From a checkpoint of a small transformer trained on Wikipedia: tied embeddings.
Each number is 128 + 24 x the weight over its row's rms, rounded and kept within 0 to 255. Layers, rows and columns count from 0. The size above them is the row's rms in percent of the matrix's.

# layer 3 attention output, 448x448, rms 0.174, rows 293-412, columns 168-223
size [102  93 100  98  95  95  96 109  99  97 106 100 101  93  99  97  97  93 105 108 106  95 101 105  92  96 103 100 101  95 103  98  99 100 100 102  99  97 106  98  90  97 100 100  98  95  97  99  97 103  95  99  96  98 101 100 101  98 103 102  92 106 100  99  95  98  96  96 105 101 103  98 103  97 105 106 103  90 103 102 108 103 101 107  99  97  95  99 103 104  98 101  96 100  93 103 102 100 101 108 101  91  96  99 105  92 105  99 102  93  96 103  98  93  99 102  99  97  99  99]
[[162 157 124 108 117 113 128 151 157 128 129 132  98 115  96 142 146 104 138  90 183 143 145 115 114 121 129 101 114 108 145 140 138 139 151 114 110 136 117 141  86 133 178 117 117 142 124 122 157 153 112 108 128 133 106 163]
 [131 138 113 122  97 121  80 112 111  61 118 154 118 105 162 131  85 107 163 194  86 110 140 115 124 152 114 121 146 158 108  94  92 127 122 103 115 113 110 145 136  99 132 123 125  81 175 131 133 110  94 146 131 153 101 123]
 [141 148 152  95 117  91 109 113 119 158 128 143 121 125 135  54 137 184 140  72  92 125 115  91  94 135 116 127 117  97 118 135 179 104 127 125 121 104  96 178  92 104 127 129 114 117 144 125 101 133 169 142 108 122 152 107]
 [138 179 121  97 106 164  89 136 125 129 122 120  84 114 160 137 111 140 101 155  96 143 109 139 136 141 117 143 117 120 140 141 130 114 131 168 128  94 177 118 158 135 130 102 142 112  97 148 135 137 134 134 150 124 109 111]
 [110  48 135 158 158 133 131 116 157 122 146 174 113 206 111 124 147 113 111 162 145 148 138 131 143 163 141 122 126 154 152 117 130 121 120 148 128 125  85 153 144 110 116 102 116  91 113 136 134 127 119 166 132 143 111 128]
 [ 60 138 161 174 144 101 150 126 115 202 100 132  99 153 170 151 135 157 120 139 123 120  97 118  99 130 129  94 147 132 138 131 111 138 123 121 100 104 139 123 132 138 111 166 147 130 129 105 110 116 125 175 149 160 105 144]
 [111 105  84 127 115 166 127  98 106  99  98 149 108 130 122  96 121 118 187  88 134 110 123 173 123 132 100 110  94 128 133 121 110 123 118 138 118 140 120 135 138 133 136 114 134 112 126 120 107 183  98 142 118 182 135 118]
 [117 158  91  96 113 119  89 138 131 163 182  89 130 130 129  68 141 141  85 123  94 179 143 116 141 132 129 102 117 157 138 123 131 116 101  99 148 137 129 124 142 121 148 141 115 162 121  94 146 110 112 150 158 119 100 164]
 [133 144 122 154 146 159 115 120 140 115 125 151 136 142 133 130 154 153 121 114 103  96 126 138 123 126 149 134 112 153 135 116  92 148 140 134 126 136 110 138 182 131 154 116 150 112 130 166 120 148 149 119 134 107 140 113]
 [130  87 115 159 159 128 129 138 146 112 144 111 140 116 113 125 139 107 172 130 152 119 126 130 150 108 141 134 141 119 138 138 137 130 143 101 140 104 119 153 125 120 130 141 112  74 110 143 154 133 112 138 126 117 144 115]
 [114  97 138 119 150 143 114 179 145  97 122  75 112 164 116 121 167 137 104 144 122 129  95  47 135 121 100 128 138 150 119 100 131 111 102 134 147  92 164 144 127 139 119 136 148 159 140 137 152 124 119 127 143 122 124 140]
 [143 192  95 148 133 151 109 102  75 145 104 115 113 175 109 166 129 153 135 104 140 131 153 119 116 137 140 127 136 141 129 117 132  87 137 124 130 139  90 156 139 131  85 157 124 133 137 138 123  90 139 153 130 144 138 130]
 [106  90 123 126 100 156 158 143 117 121 170 106 166 155 166  96 121 139 141 132 115  97 120 135 143 133 173 164 107 139  98 178 112 134 110  96 132 136  84 161 150 148 112 119 150 137 118 136 112 133 111  97 171 105 146 139]
 [100  94 101 132 112 156 100  71  89 120 117 120 137  58 174  93 110 139 156 112 106 171  97 103 106  99 147 132 131 146 125 165 156  93 117 145 109 139 144 156 144 150 113 147 121 135 146 127 140 110 139 109 141 121 123 151]
 [176 174 147 107  97 152 130 157  85 191 126  89  70 155 133  88 127  92 106 121 115 176 215 172 106 111 128 109 127 106 100 161 138 117 125  73 129 135 151 111 143 151 116 130 109 110 145 151 128 132  99 156 128 151 131 138]
 [182 167 198 140 162  81 106  62 103 166 109 150 196  93 131 136 123 149 172 118 170 126 146 158 134 152 139 118 139 147 108 149 145 132 154 131 110 131 136 130 149 164 109  99 140 139 129 135 135 131 147 152 120 125 154 100]
 [ 97 125 129 121 161 129 137 122 157 106 122 189 107 202 115 169 144  52 139 152 122 183 142 124 171 128 145 154 156 167 132 115 129 161 159 112 144 115 114 104 139 137 145 122 131 143 145 131 140 142 141 121 124 129 140 145]
 [176 184 127 160 165  97 124 134 117 111 104 102 145 119 107 154 141 128 138  92 136 154 139  91  98 149 105 134 154 141 164 127 130 144 139 143 109 113 158 118 116 149 160  44 134 139 117 148 119 120 142 105 101 138  78 146]
 [139 112  82  90  85 120 105 166 127 143 132  94  98 137 148 112 106  98 157 107 182 149 151 153 121 146 126 168 120 121 129 149 131 160 141 106 151 120 136  80 162 128 123 136  95 114 130  92 157 120 105 158 134 131 118 115]
 [111 125 111 153 128 133 143 123 102  90 184 143 151 131 115 148 127  82 117 123  76 114  73 100 156 121 125 135 139 122 120 103 119 131 123 157 147 104 148 124 127 106 134  95 123 113 143 162 166 138 132 136 120 151 153 158]
 [ 84 152 149  89 177 123 108 117 111  71 156 154 129 150  53 185  99 134  92 138 159 142 103 130 111 136 119 171 128 117 139 128 110 127 127 141 116 109 147 121 136 116 107 129 125 132 134 118  76 163 157 120 118 112 113 129]
 [ 99 153  85 128  77 114  80 133  38  85 144 109 141 154 148  98 125 133  82 157  79 139  99 124  71 126 146 131 133 127 113 126 112 140 108 109 153 103 124 143 104 122 123 103 131 122 113  95 129 149 104 121 108 138 141 110]
 [118 137 170 130 130 170 120 109 115 151 131  92 125 129 118 156 104 138 154  97 148 156 118 147 110 135 171 109 128  97 133 130 123 172 134 101 137 118 120 122 119 121 140  86 121 131 160 136 105 110 118  88 175 146 108  94]
 [105 113 100 206 144 122 128 160 111 177 150 138 149 129 163 113 135 117 102  50 122 108 160 147 114 116 148 154 141 107 148 137 110 157 119 143 138 140 135 122 125  94  85 107 136 133 119 132 130 113 132  95 114 101 109 134]
 [202 125 125 115  98 127 184 164 164  97 137  83  85 127 133 110 138 161 144  96  49 111 122 161 146 118 116 155 109 118 115 115 121 123 110 143 132 157 178 146 118 137 164 126  87 154 119 139 170 112 146 128 104  95 154 144]
 [129  55 159 122  99 169 155 109 163 137 100 155 130 142 112 128 156 143 112 132  88 128 159 132 120 133 133 124 119 137 115 157 133 118 122 135 104 131 113 132 136 150  97 147 122 131 175 118 118 121 122 131 135 122 143 130]
 [203 169 113 105 111  68 128 124 111 119 106  85 115 146  89 171 177 123 159  68 126  69 123 121 165 133 130 124 124  83 106  97 121 145 124 130 115 126 145 140 129 134 114 146 134 106 128 134 134 139 164 128 124 144 134 107]
 [140  99 114 108 115 107 128 119 106 115 155 129 118 158 151 173  57 112 152 162 184 156 146 140 138 119 135 156 108 143 131 132 107 123 121 154 124 126 129 161 147 131 148 141 133 125 109 141 120 146 143 133 128 135 126  92]
 [ 98 149  89 138  65 140 101 127 147 130  76 160 177 129 143  98 162 128  90 183 184 154 128 151 127 129 139 118 138 118 100 122 123  97 159 134 142 122 113 124 134  95  83 117 120 139 147 147  90 115  93 101 152 131 135 124]
 [164 166  93 143 160 118  84 118 142  88 156 147  99 121 146  93 146 121 103 132 132 131 194 109 128 113 152 111 130 127 106 157 142 138 134 121 143 151  98 136 131 143 135 162 133 152 131 138 144 130 123 140 128  82 136 118]
 [169 141 101 169  82  84 170 165 137 140 173 164  86 123 112 143 129  97 155 111 161 105 141 138 134 129 151 154 111 162 128 153 129 102 179  98 118 118 122 171 154 142 134 142 107 121 109 136 149 126 100 146 183 126 139 135]
 [152 134 138 147 121 134 159 126 137 134 149 141 122 117  98  85 104 119  74 145  88 146  86  78 116 122 162 130 160 128 141 129 135 185 113 125 118 117 116 150 109 101 117 135 132 119 148 121 128 106 138 161 164 132 101 108]
 [158 143 108 140 190 120 145 180 118 123  86 145 159  86 164 107 112  75  99 159 138 129 141 118 120 162 150 127 120 135 145 138 115 114 135 144 124 111 112 120 155 117  96 137 173 135 136 155 124 120 121 136 125 135 132 127]
 [205 106 161 123 165 165 188  88 130 126 178 111 153 105 160 108 148 139 180  85 125 142 109 177 128 111 132 100 122 157 132 144 103 137 135 142 158 153 107 131 108  92 113 137 146 148 132 114 147 122 133 116 111 164 101 112]
 [146 172 124  89 124  98  63 123 136 113 114 122 103 145 122 144  81 148 121 167 155 128  61 152 107 144 150 137 121 115 130 149 138 114 127 148 111 150 132 113 126 146 108 175 150 137 146 100 144 119 107 139 104 161 151 128]
 [131 113 140  81 115 131 142 148  81 134  75 129 128  98 124 157 114 119 130  84  78 111 154 151 150 124 119 110 103 140  96 143 138  91 137 142 103 145 127 115 131  88 110 155 103 139  98 126 104 118 130 143 134 145 135 124]
 [137 111 120 111 188 153 115 124  90 235  87 112 119 106 115 165 125 155 173 189 165 113 104 112 127 136 126 158 127 158 133 152 176 188 135  97  95 136 117 111 140 120 129  97 123 110 121 114 126 132 131 100 148 112 116 129]
 [105 108 109 125 138 130  80 174 148 136 148 120 108 123 109 141 175 160 145  98 150 141 106 145 105 134 141 126 128 120 133 124 114  87  99 149 168 105 128 108 107 137 103  79 156 109 138  82 151 134 117  92 105 154 154 121]
 [ 98 136 146 147 171 139 134 185 103 115  63 145 166  96  87 125 136 121 152 109 122 146 133 136 140 123 129 141 133 151 146 138 134 117 145 119 144 139 136 124 150 133 114 137 113 145 110 142 167 131 157 171 143 152 149 116]
 [139 150 134 125  95  94  95 135 169 171 104 133  86 113 126 150 102 121 157 120  79  88 132 130 124 115 145 145 154 126 117 113 105 128 117 112 130 113 150 113  90  93 125 116 170 145 126 114 125 109 133  81 125 132  85 123]
 [152  93 138 113 123 140  75 135 152 153 128 123 125  84 120 147 137 116 149 131  91  85 123 188 151 133 148 150 131 147 112 129 134 110 150 140  99 118 190  99 137 152 139 120  83 137 134 112 137 131 123 152 137  97 107 148]
 [140 149 147 154 107 158 124 125 110 136  74  63 104 142 126 116 120 145 159  97 140 144 138 160 138 115 120 121 136 137 128 131 116 108 129 142 137 147 124  92 114 120 105 149 149 106 106  94 143 140 142 136 108 154 154 105]
 [ 98  60 192  66 100 147 133 116 149 118 156 112 157 160 106 163 106 147 103 181 123  73 142 165 116 127 101 123 133 116 117 136 131 112 113 125 132 133 153 148 146 120 128 106 123 110 127 104 107 142 120 168 134 135 137 152]
 [126 142 138 140  99 153 118 122 126 117 111 119 127 129  88 146 123 118 110 128 140  80 127 139 130 141  76 126 148 137 143 131 103 133 119 103 128 159 162 123 126 167 107 148 139 174 151 114 130 126  84 109 127 143 156 126]
 [ 95 117 136 114 111 160 102 116 119 109 138 203 120 150 110 149 174 121 102  82 162 173 106 145 113 132 114 118  88 105  96 102 118 119 112 102 159 124 147 129 121 110 153 163 152 136 125 117 145 115 160 111 123 142 116 124]
 [134 103 107 118 138 164 135  68 107 110  85 126 112 143 133  89  84 132  82  47 103 135 146 191 147 121  91 131 170 121 179 100 139  83 114 129 153 108 137 138 113 134 135 141 123 141  99 120 119 149 145 156  95 154 130 145]
 [166  76  99 127 163 138 105  97  82 113 152 165 136 146 160 130 146  97 137  72 133 137 150  98 136 140 119 121 113 132 164 144 113  85 134 137 113 112 174 140 135 126 129 135 134 104  89 112 127 144 140 153 137 107 109 117]
 [125 133 177 190 157 132 116 116 135 105 100  83 135 174 150 120 119 162 152 173 136 158 139 158 175 127 123 130 124 156 148  76 116 156 129 153 139  76 144 144 128 140  93 130 120 120 127  92 133 137 117 152 137 169 126  99]
 [125 123  84 125  55 137 198 113 131 104 146 115 119  89 148 137 118 116  94 181  67 129 153 162 104 155 113 164 150 128 137 149 156 134 144 107 130 126 104 115 134 131 109 120 130 136 144 126 157 134 116 123  99 138 144  95]
 [190 158 108 122 134 128 155 143 126 107 145 169 136  90  59 102 129 150 152 102 104 127 129 152 108 146 137 132 160 143 114 107 163 155 119 170 131 131 134 147 114 104 118 127 154 126 109 127 124 134 139 168 166 165 145 116]
 [ 97 150 176 148 137 136 101 149 171 178 169  97 129  72 122 101 136 109 146 103 163  77 123  92 146 112 151 123 131 120 116 128 119  92 139  88 137 129 121 152 148 112 133 126 129 116 136 162 118 136 126 140 193 142 139 134]
 [123 164 141  93 163 158 171 141 132 140 112 128 148 105 142 116 160 150 101 135 182 116  66 135 112 130  91 110 162 123 141 146 116 148 125  97 130 140 116 116 113 127 131 125 112 127 116 134 149 150 126 143 149  96 143 116]
 [107 131 110 127  85 106 148 160 138 143 176 151 124 112 123 139 121 101 122  96 160 115 132  86 127 113 137 167 111 137 113 149 134 120 135 111  93 117 157 163 146 143 157 167  79  97 135 110  95 115 112 165 150 126 118  99]
 [125  80 114  96 161 128 140 134 168 174 131 144 122 101 127 155 136  95 149 117 156 170 110 120 119 124 117 138 122 149  99  71 104 109  85  93 136 122 136 129 114 122 116 122 119 139 121 131 127 139  97 125 120 119 128 139]
 [142 107  91 131 105 181  83 164 139  84 122 146 160 124 123 126 163 144 144 113 111 155 150 165 111 145 128 129 117 133 136 132 148 145 105 136 144 167 138 126 137 132 129 100 125 133 129 130 157 138 105 123 132 111 142 142]
 [118 103 114 111  93 135 118  88  90 133 119 149  81  97 141 125 180 133 112 122 113 175 122 138 157 125 135 125 117 126 140 186 135 140 159 102 128 120 127 100 132 139 159 138 120 143 127 139 164 107 107 143 133 130 131 132]
 [ 95 118 120 122 136 170  95 155 122 134 122  99  95  72 111 135 130  90 120 161 150 116 147 106 138 144 145 115 142 124 132 131 131 140 152 124 146 126  70 134 146 162 106 141 112 120 118 170 144 104 147 136 118 114 119 138]
 [159 119 135 126  92 113 160  69 133 142 165 130 177 156 121 120 181 134 147 118 126  87 119 127 115 136 123 132 128 112 133 113 123 118 130 118 104 158 124 117 154 123 123 128 126 117 125 147 122 140 110 112  96 132 133 144]
 [105 129  99 124 164  75 117  71 155 116 139  97 183 122 171 161 125 104  99 109 107 118 110 150 141 156 127 159 117 105 150 111 146 126 136 134  90 144 124 130 117 116 135  97 125  89 111 112 126 145 106 142 103 147 128 139]
 [162 100 139  65 156 135 117 127 122 156  82  82 109 130 151 137  96 153 102 185 129 127 150  79 131 142 108 176 125 111 114 155 115 153 118  66 123 100 131 113 132 120 122 139 115 148 114  74 100 118 118  99 130 119  84 123]
 [132 151 105 155 162 125 113 139  79 159 193 125 185 106 133  88 114  77 105 128  88 123  80 132 125 102 167 108 103 134 111 125 122 105 142 110 133 139 153  99 133 108 165 137 106 100 161 109  95 122 127 116 123 143 123 114]
 [ 84 178 129 137 125 163 151 132 106 114 163  92 124 131 107 124 155 106 114 152 116 148  47 129 104 154 130 151 183 129 135 153 136 133  99 136 147 153  96 109 106 162 138 122 114 126  86 112 104 103 145 127  80 132 102 119]
 [166 183 175 149 108 166 144 108 159 151  93 183 141 110 119 197 101  98 122 143 185 111 137 123 125 133 117 104 128 103  98 119 107 141  98 102 136 127 100 152 117  94 145 113 140 123 137 147 133 129 119 126 109  94 110 145]
 [135 191 144 118 121 146 128 123 108 161 130 107 136 146 157 175  96 126 124 124  91 100 117 166 116 141 140 137 128 101 132 139 134 129 117 132 137 112  97 145 129 121 151 110 158  99 122 122 122 156 134 106 115 104 101 120]
 [109 140 140 148 142 133 123 148 103 162 136 126 136 120 174 137  79 109 136 139  87 138 149 105 127 152 121 121 132 109 109 116 154 103 134 138 102 135 131  84 131 135 108 127 136 115 123 128 114 116 146 139 140 137 117 134]
 [ 93 153 127 109 114  97 118  98 168 167 177 120 167 123 164 104 163 125 111 125 131  75 108 121 137 141 131 142 134 115  93 122 159 132 122 107 125 147 147 103 137 141 111 149 128 163 153 142 145 120 122 115 126 135 106  88]
 [ 92 191  85 103 104 134 157  94 196 134 146 176  92 142 136 134  85 111 122 159 132 138 191  92 123 115 140 104 127 110 144 126 133 129 149 101 140 143 113 146 118 139 144  96 159 133 150 154 128 137 103 120 132 150 111 122]
 [147 134 143 134 111 153 109 113 149 147  82 109 190 121 117 128 128 137  98 114 115 165 150 192 112 126 139 125 134 150 131  98 113 133  89 108 124 187 136 104 120 130 146 135 114 154 148 127 143  70 134 128 154 114 134  63]
 [143 161  89 137 165 144  75 126 141 115 117 156  86 165  81 116 124  89  91  95 130 124 179 145 135  90 118 153 133 118 119 114 155 113 113 122 142 103 125 145 141 116 119 142 144 130 108 117  78 144 129 157 108 126 120 137]
 [119 156 117 162 145 137 137  91 111 112 113 172 125 119 134 124 107 107 130 164  86  97 137 115 136 137 126 158 138  86 100 177 153 116 115 156  97 125 120 127  91 105 147  99 130 159 118 108 149 161 133  94 109 128 157  96]
 [158 134 146  81 159 150 117 146 129 114  87 118  97  79  65 127  81 105 160 153 171 111 113 119 105 146 157 132 141 162 120 145 127 120 118 114 103  98 110 145 118 115 121 122 150  82 137 148 109 124 119 138 158 127 108 145]
 [124 147 156 111 139 124 136 155 115 227 167 145 119 149 149 142 141  93 142 143 115 157 110 101 116 136 161 104 123 118 132 155 137 114 135 123 128 101 145 117  99 101 116 117 122 111 141 133 135 114 112  95 133 164 135 104]
 [147 138 151 125  92 122  88 165 122 111 156 118 145  87 100  90 105 134 123 163 117 122 120 218 100 131 124  99 129 122  94 134 148 154 111 122 147 157 109 129 125 145 142 105 149 141 132 135 172 111 149 133 129  99 143 142]
 [152 160 112 110 119  99 172 107 172 195 132 132 157  58 122 154 148  58 104 187 177 115 148  65 135 110 143 133 109 124 113 134 139 102 128 151 123 120 153 163 141 124 112 119 120 132 134 168 136 100 140 154 110  97 114 152]
 [130 146  99 114 122 112 188 149 154 122  92  93  87 137  73 162 165  98 160 128 133 108 178 150 123 138 112 116 136  88 139 128 119 169 157 141 144  84 128  99  94 101 117 123 144 114 147 118  85 140 121 107 138 136 149 128]
 [172 111 126 134 106 128 162 146 159 107 106 130 157 127  88 149 145 107 113 121  93  94 102 154 114 105 154 141 122 123 103 160 129 148 124 131 113 112 135 110  99 128 139 108 116 118 107  95 146 118 105 125 158 134 122 130]
 [113 131 127 159 131  99 118 112 140 140 112 150 147 156 152 124 103 120 138 160  73 175 134 116 144  91 130 148 137 121 100 122 137  97 120 118 139 146 145 156 137 109 118 151 123 104 105 177 129 120 144 117 154 152 103 107]
 [136 165 109 144 125 144 121 118 140 173 124 141 203 165 102 176 132 110 140 138 137 185  99 151 123 141 115 124 118 147  92 126 114 106 140  99 117 111 120 174 107 126 144 121  98 133 171 155 123 147 142 130 156 133 135 150]
 [ 84  96 130 105 124 141 191 143  77 152 158 128  85 133 153 146 117 106 124 156 138  92 173 168 132 111 124 149 137 144 142  94 128 121 124 160 151 172 123 108 102 127 142  69 133 127 119  93 137 113 132 156 118 117 133 144]
 [130  90  97 187 139 162 157 166 152 156 153 142 121 181 135 153 168 165 104 119 116 105 116  50 133 125 135 120 109 145 147 186 116 121 161 153 126 129 107 121 124 136 130 128 117 127 129 149 145 126 146 101 129 120 122 113]
 [150  96 157 144 140 128  85 144 106 135 120 134  85 102 174 179 125 160 168 105 159 116 136 159 132 137 112 159 146 160 119 130 160 125 129  96 102 125 129 135 109 138 127 130 124 133 138 113 157 114 123 165 136 112 143 123]
 [124 195 175 139  99  66 137 111  91 161 129  89 168 119 175 163 129 123 129  79 146 100 101 151 136 132 150 134  98 183 129 127 124 144 119 114 106 140 131 129 149 136 146 118 136 127 155 140  61 134 136 122 158 160 122 138]
 [138  67 111 105 154 142 124 140 131 142 107  28 111 162  96 112  88 132 165 126 186 145  81 141 121 136 142 103 148 108 130 168 128 161 138 138 129 107 141 121 104 150 125 122 159 102 130 100 134 144 136 109 171 123 115 105]
 [225 155 132  54 155 139 136 136  87  80 118 118 154 112 138 119 126 128 141 160 136 107 131 194 122 119 115  94 131 126 174 119 155 147 148 158 128 164 121 109 125 138 120 132 165 117 139 124 137 138 114 114 119 155 153 136]
 [150 129 149 120 170  75 154 118 116 140 147 102 112 109 124 101  96 134 127 104  87 141 105  89 123  77 149 133 111 137 163 102  98 100 109 117 149 147 154 103 105  97 158 148  93 137 118 124 143 113 127  98 122 127 140 146]
 [ 84 101 100 135  92 121 129 125 185 118 111 101  91 100  62 197  89 147 120  93 172 129 121 152 112 127 141 145 121 146 100 102 113 132 149 118 132 136 153 114 116 139 111 138 120 103 127 138 131 124 117 138 118 154 113 113]
 [135 140 166 120 126 105 134 124 133 102 107 136 136 102 141 134  71 132 137 157 185  61 183 119 144 166 151 119 134 105 151 168 123 132 125 118 114 101 112 151 144 116 146 130 114 134 118 140 113 139 135 153  89 147 115  97]
 [ 76 113 130 164  85 100 152 171 152  99 187 158 151 153 133  84 114 112 125 126 167 191 125 116 131  77 143 152 126 174 106 122 143 138 131 116 150 141 109 125  99 139 152 149 114 105 134 164 123  98 107 150 117 118 149 138]
 [ 75  73 119 165  97 157 115 115 171 157 127  88 187 107 128 101 136 135 165  86 132 156  96 129 137 138 106 143 158 122 135 116 126 145 130 101 152 155 115 157 107 130 144 135 104 125  97 102 107 153 145 120 114 130 109 142]
 [163 144 154  97 114 140 171 176 133 102 130 106 143  91  73 120 106 113 160 132  70 169 100  68 153 133 107 138  89 141 119  88 148 154 138 115 137  95 114 171 125 166 118 145 140 116 111 126 119 115 122 139 126  72 128 118]
 [158 140 157 145  83 156 152  84 110 116  77 147  96 128 134 169 148 139 127 110 143 140 123 149 134 102 136 104 122 144 116 113 151 126 126 137 143 110 115 139  85 121 127 117 121 133  91 114 126 153 130 115 145  83 138 117]
 [103  91 138  88 142 110 118  95 137 132 139  64 142  67  91 155  91 147 108  59 124 135 156 129 160 124 126 119 147  96 110 162 124 170 133 106 180 123 132 124 117 147 113 143 131 139 130 159 151 102 146 110 127 103 153  97]
 [ 60 127 113 146 130  89  96 112 166 126 101 144 115 187  77 143  85 124 120  95 126 125 118 130 140 154 124 131 116 109 124 132 135 103 123 137 140 129 142 117  85 118 132 101  91 129 115  97 152 119 132 129 133 119 113 108]
 [136 181 143 170 119 104  89 144 156 138  88 111 138 162  68 107 120 122 136  96 170 119 163 104 135 128 140 112 146 166 126 123 123 104 142 125 130 101 133 126 135 100 147 122 117  91  93 141 110 147 153 129 158 151  97 126]
 [153 124 144 120 155 108 171 162 115 103 171 148 115 155 135  61 101 164 111 138 130 121  98 153 126 110  88 136 123 120 147 112 160 119 115 123 149  78 101 134  98  92 129 137 144 134 119 121 109 112 110 134 119  99 118 138]
 [102 157 142 147 111 107 107 163 164 130 102 151 159 136 193 110 118 170 187 141 101 110 152  96 114 115 130 138 140 132  98 128 177 119 113 105 112 114 114 146 130 128 139 134 128 115 130 147 133 142 119 109 112 121 121 114]
 [105  94 119  74 148 148 153 112 148 176 129 104  86 137 108 137 126 129 119 134 105 141 170 134 142 127 115  66 146 121 118 132 156 119 140 144 131 109 120 134 141 126 162 141 144 123 132  97 145 126 106 143 117 114 169 125]
 [168 109 166 144  91 186 156 137 112 127 144 106 127 134 125 157 123 175 153 136 165 100  95 157 118 135 111 125 125 128 155 120 135 145 127 150 162 114 152 113 141 114 112 134 149 109 111 140 134 127 127 146 144 117 144 128]
 [128 132 121  73 161  73 136  94 119 123 129  96 174 143 157 156 136 112 124  72  86 123 157 141 116 143 107 111 116 141 127 146 101 136 133  91 120 155 129 124 126 133 144 107 137 136 135 133 109 108 121 132 129 134 118 114]
 [ 77 113 138 182 133 132 110 101 166 103 166 150 110 133 137 114 187  94 102 112  91 111 154 100 125  84 102 137 130 133 133 137 156 142 113 121 124 145 142 121 149 155 140 149 167 134 119  97 131 112  91 126 102 121 122 114]
 [163 166 125  98 138 126 113 142 128 129 133 182 161  99 116 162 160 133  74 148 137 135  87 132 146 132 134 101 135 138  98 101 123 140 153 124 120 130 118 131  85 117 114 147 135 135 113 171 147 141 114 143  86 122 153 130]
 [107 146  95 116 107 153 107 131 157 119  99 123 144 133  64  83 135  97 106 135 147 140 114 124 141 123 133 135 146  86 159 124 162 121 110 132 166 151 139 115 157 115 122 108 119 120 157 130 130 131 134 106 149 139 172  83]
 [ 90  89 166 124 157 127 112 103 113 152 150 147 118 123 143 131 113 133 146 126 155 131 161 150 131 104 152 165 106 144 133 118 157 152 111 109 154 124 138 128 123 139 141 118 138 108 142  99 105 144 105 125 135 157 131 132]
 [155  87 132 139 164 136 141 112 112 132 111 115 108 145 124 117 171 193 132  99 132 114 161  90 144  86 108  93  85 150 117 138 139 112 132 118 132 162 110 110 113 117 146 128 107  97 165 126 140 122 143 101 137 120 133 148]
 [153 111 156 110 143  97  88 150  93 146 188 139 120 140  69 136 136 160 164 190 159 120 100 124 114 127 114 108  89 120 138 119 119 130 124 145 126 129 132 141 129 136 128 131 160 118 114 129  95 105 133 135 146 112 129 141]
 [107 116 148 131 102 177 114 119 132 154 119 138 191 110 108 144 114 114 116 159  94 111 139  81 100 129 163 173 131 142 125 148 134 107 103 122 138 151 119 117  92 144 129 132 154 158 128  82 137  91 126  91 156 128 117 169]
 [180 152 117 127 107  89 180 120 120 103 190 145 124 119 109 187  69 162 140 130  80 134 128 139 138 133 100 129 117 155 108 119 174 146 159 138 162 137 130 143 146 140 141 183 126 109 113 151 130 126 122 141 158 139 150 122]
 [135 151 161 149  91  99  86 146 133 103 155 140 164 155 129 180 201 209 178 106 130 132 152  99 111 162 146 130 128 132 152 113 117 130 137 136 147 109 142 119 110 135  97 125 168 146 138 130 139 116 116 130 117 135 115 130]
 [122  92 161 105 101  93 128 123 127  95 111 121 116 150 144 120 114 157 111 130 121 112 151 181 160 130 141 141 144 146 126 128 148 164 135 111 166 139 141 146 139  92 144 156 108  83 131 162  98 134 158 145 113 138 138 112]
 [ 88 125 116  99 100  90 121 151 110  99 112 117 116 138 155 148 125 150 132 109  86 123 123 132  68 114 137 142 116 135 170 141 112 113 131 116 109 158 131 133 123 146 138 140 125 126 109 135 155 148 152  89 124 100 140 128]
 [147 127 110 155 145 134 140 133  96 149 156  82 137 108 126 138 141 128  95 122  38 167 120  81 127 119 142 145 136  95 116 166 117 149 140 124 131 125 132 130 137 147 103 110 102 161 117 130 135 102 146 112 122 143 145 152]
 [101 131 167 136  92 111 132 109  77 140  99  68 157 149 150 109 122  89 116 123 149 153 134  96 109 145 132 158 116 134 142 120 137 146 114 130 140 129 106 145 138 166 128  73 174 139 119 152 119 103 149 124 122  74 146 143]
 [153 132 132 145 103 144  98 102 103 122 151 115 124 105 111 177 146 138 168 128 164  66 163  81 113 152 122 135 121 100 130 143 131 136 108 146 162 119  85 121 129 139 114 121 167 169 130 141 119 133 150 111 116  82 141 127]
 [171 130 130 126 127 131 151 169 115 126 152 127  91 110 111 124 143 142 132 150  91 167  95  60 130  99 129 133 151 119 128 103 121 131 133 111 124 167  98 163 151 150 172 162 107 128 120 133 150 162  99 129 124 110 139 118]
 [105 136 148 136 138 106  88 116 133 100 164 141  99 134 167 123 161 145 172 120 165 159 106 126 145 109 145 128 129 145 124  99 138 139 128 117 170 136 172 108 146 101 147 157 139 126 136 122 130 123 146 124 116 134 139 115]
 [ 82  99  84 105 107 150 112 156 141 120 135 146 154 119 178 154 121 101 175 100 128 158 158  49  84 118 120 124 108 126 109 155 161 155 146  96 141 168 120 140 103 115 176 131 125 143 140 158 141 126 139 113 144 134 142 132]
 [137  59 140 145 120 110 132 162 113 176  89 133 185 174 126 141 165 156 109  94 144 106  92  90 100 109 132 110 133 157 118 108 114  92 135 114 120 108 135 151 140 120 158 150 139 128 122 147  92 129 164 108 137  76 126 124]
 [161 124 109  48  53 132 160  93 130 125 142 134 118 105 115 119  88  91 118  74 173 108 149  97 128 136 113 138 122 137 160 104 105 126 137 117 146 125 146 103 136 102  95 164 111 104 135 107 152 161 119 149 127 170 155  81]
 [157 137 122 183  99 217 159  79 137 118 108 137 119 163 134 100  91 117  71 146 198 127 145 164 106 143 142 107 149  97 138 138  90 138 118 165 111 128 104 125 118 129 103 129 161 131 179 139  95 169 135 128 121  98 119  96]
 [102 133 145 125 129 112 131 142  75 132  64  99 135 148 184  89 138 148 114 141 170 127 145 160 156 134 120 157 102 144 165 144 138 142 126 106 112 142 128 107 158  88 127 136 130 124 153 155 107 146 102 116 123  84 125  99]]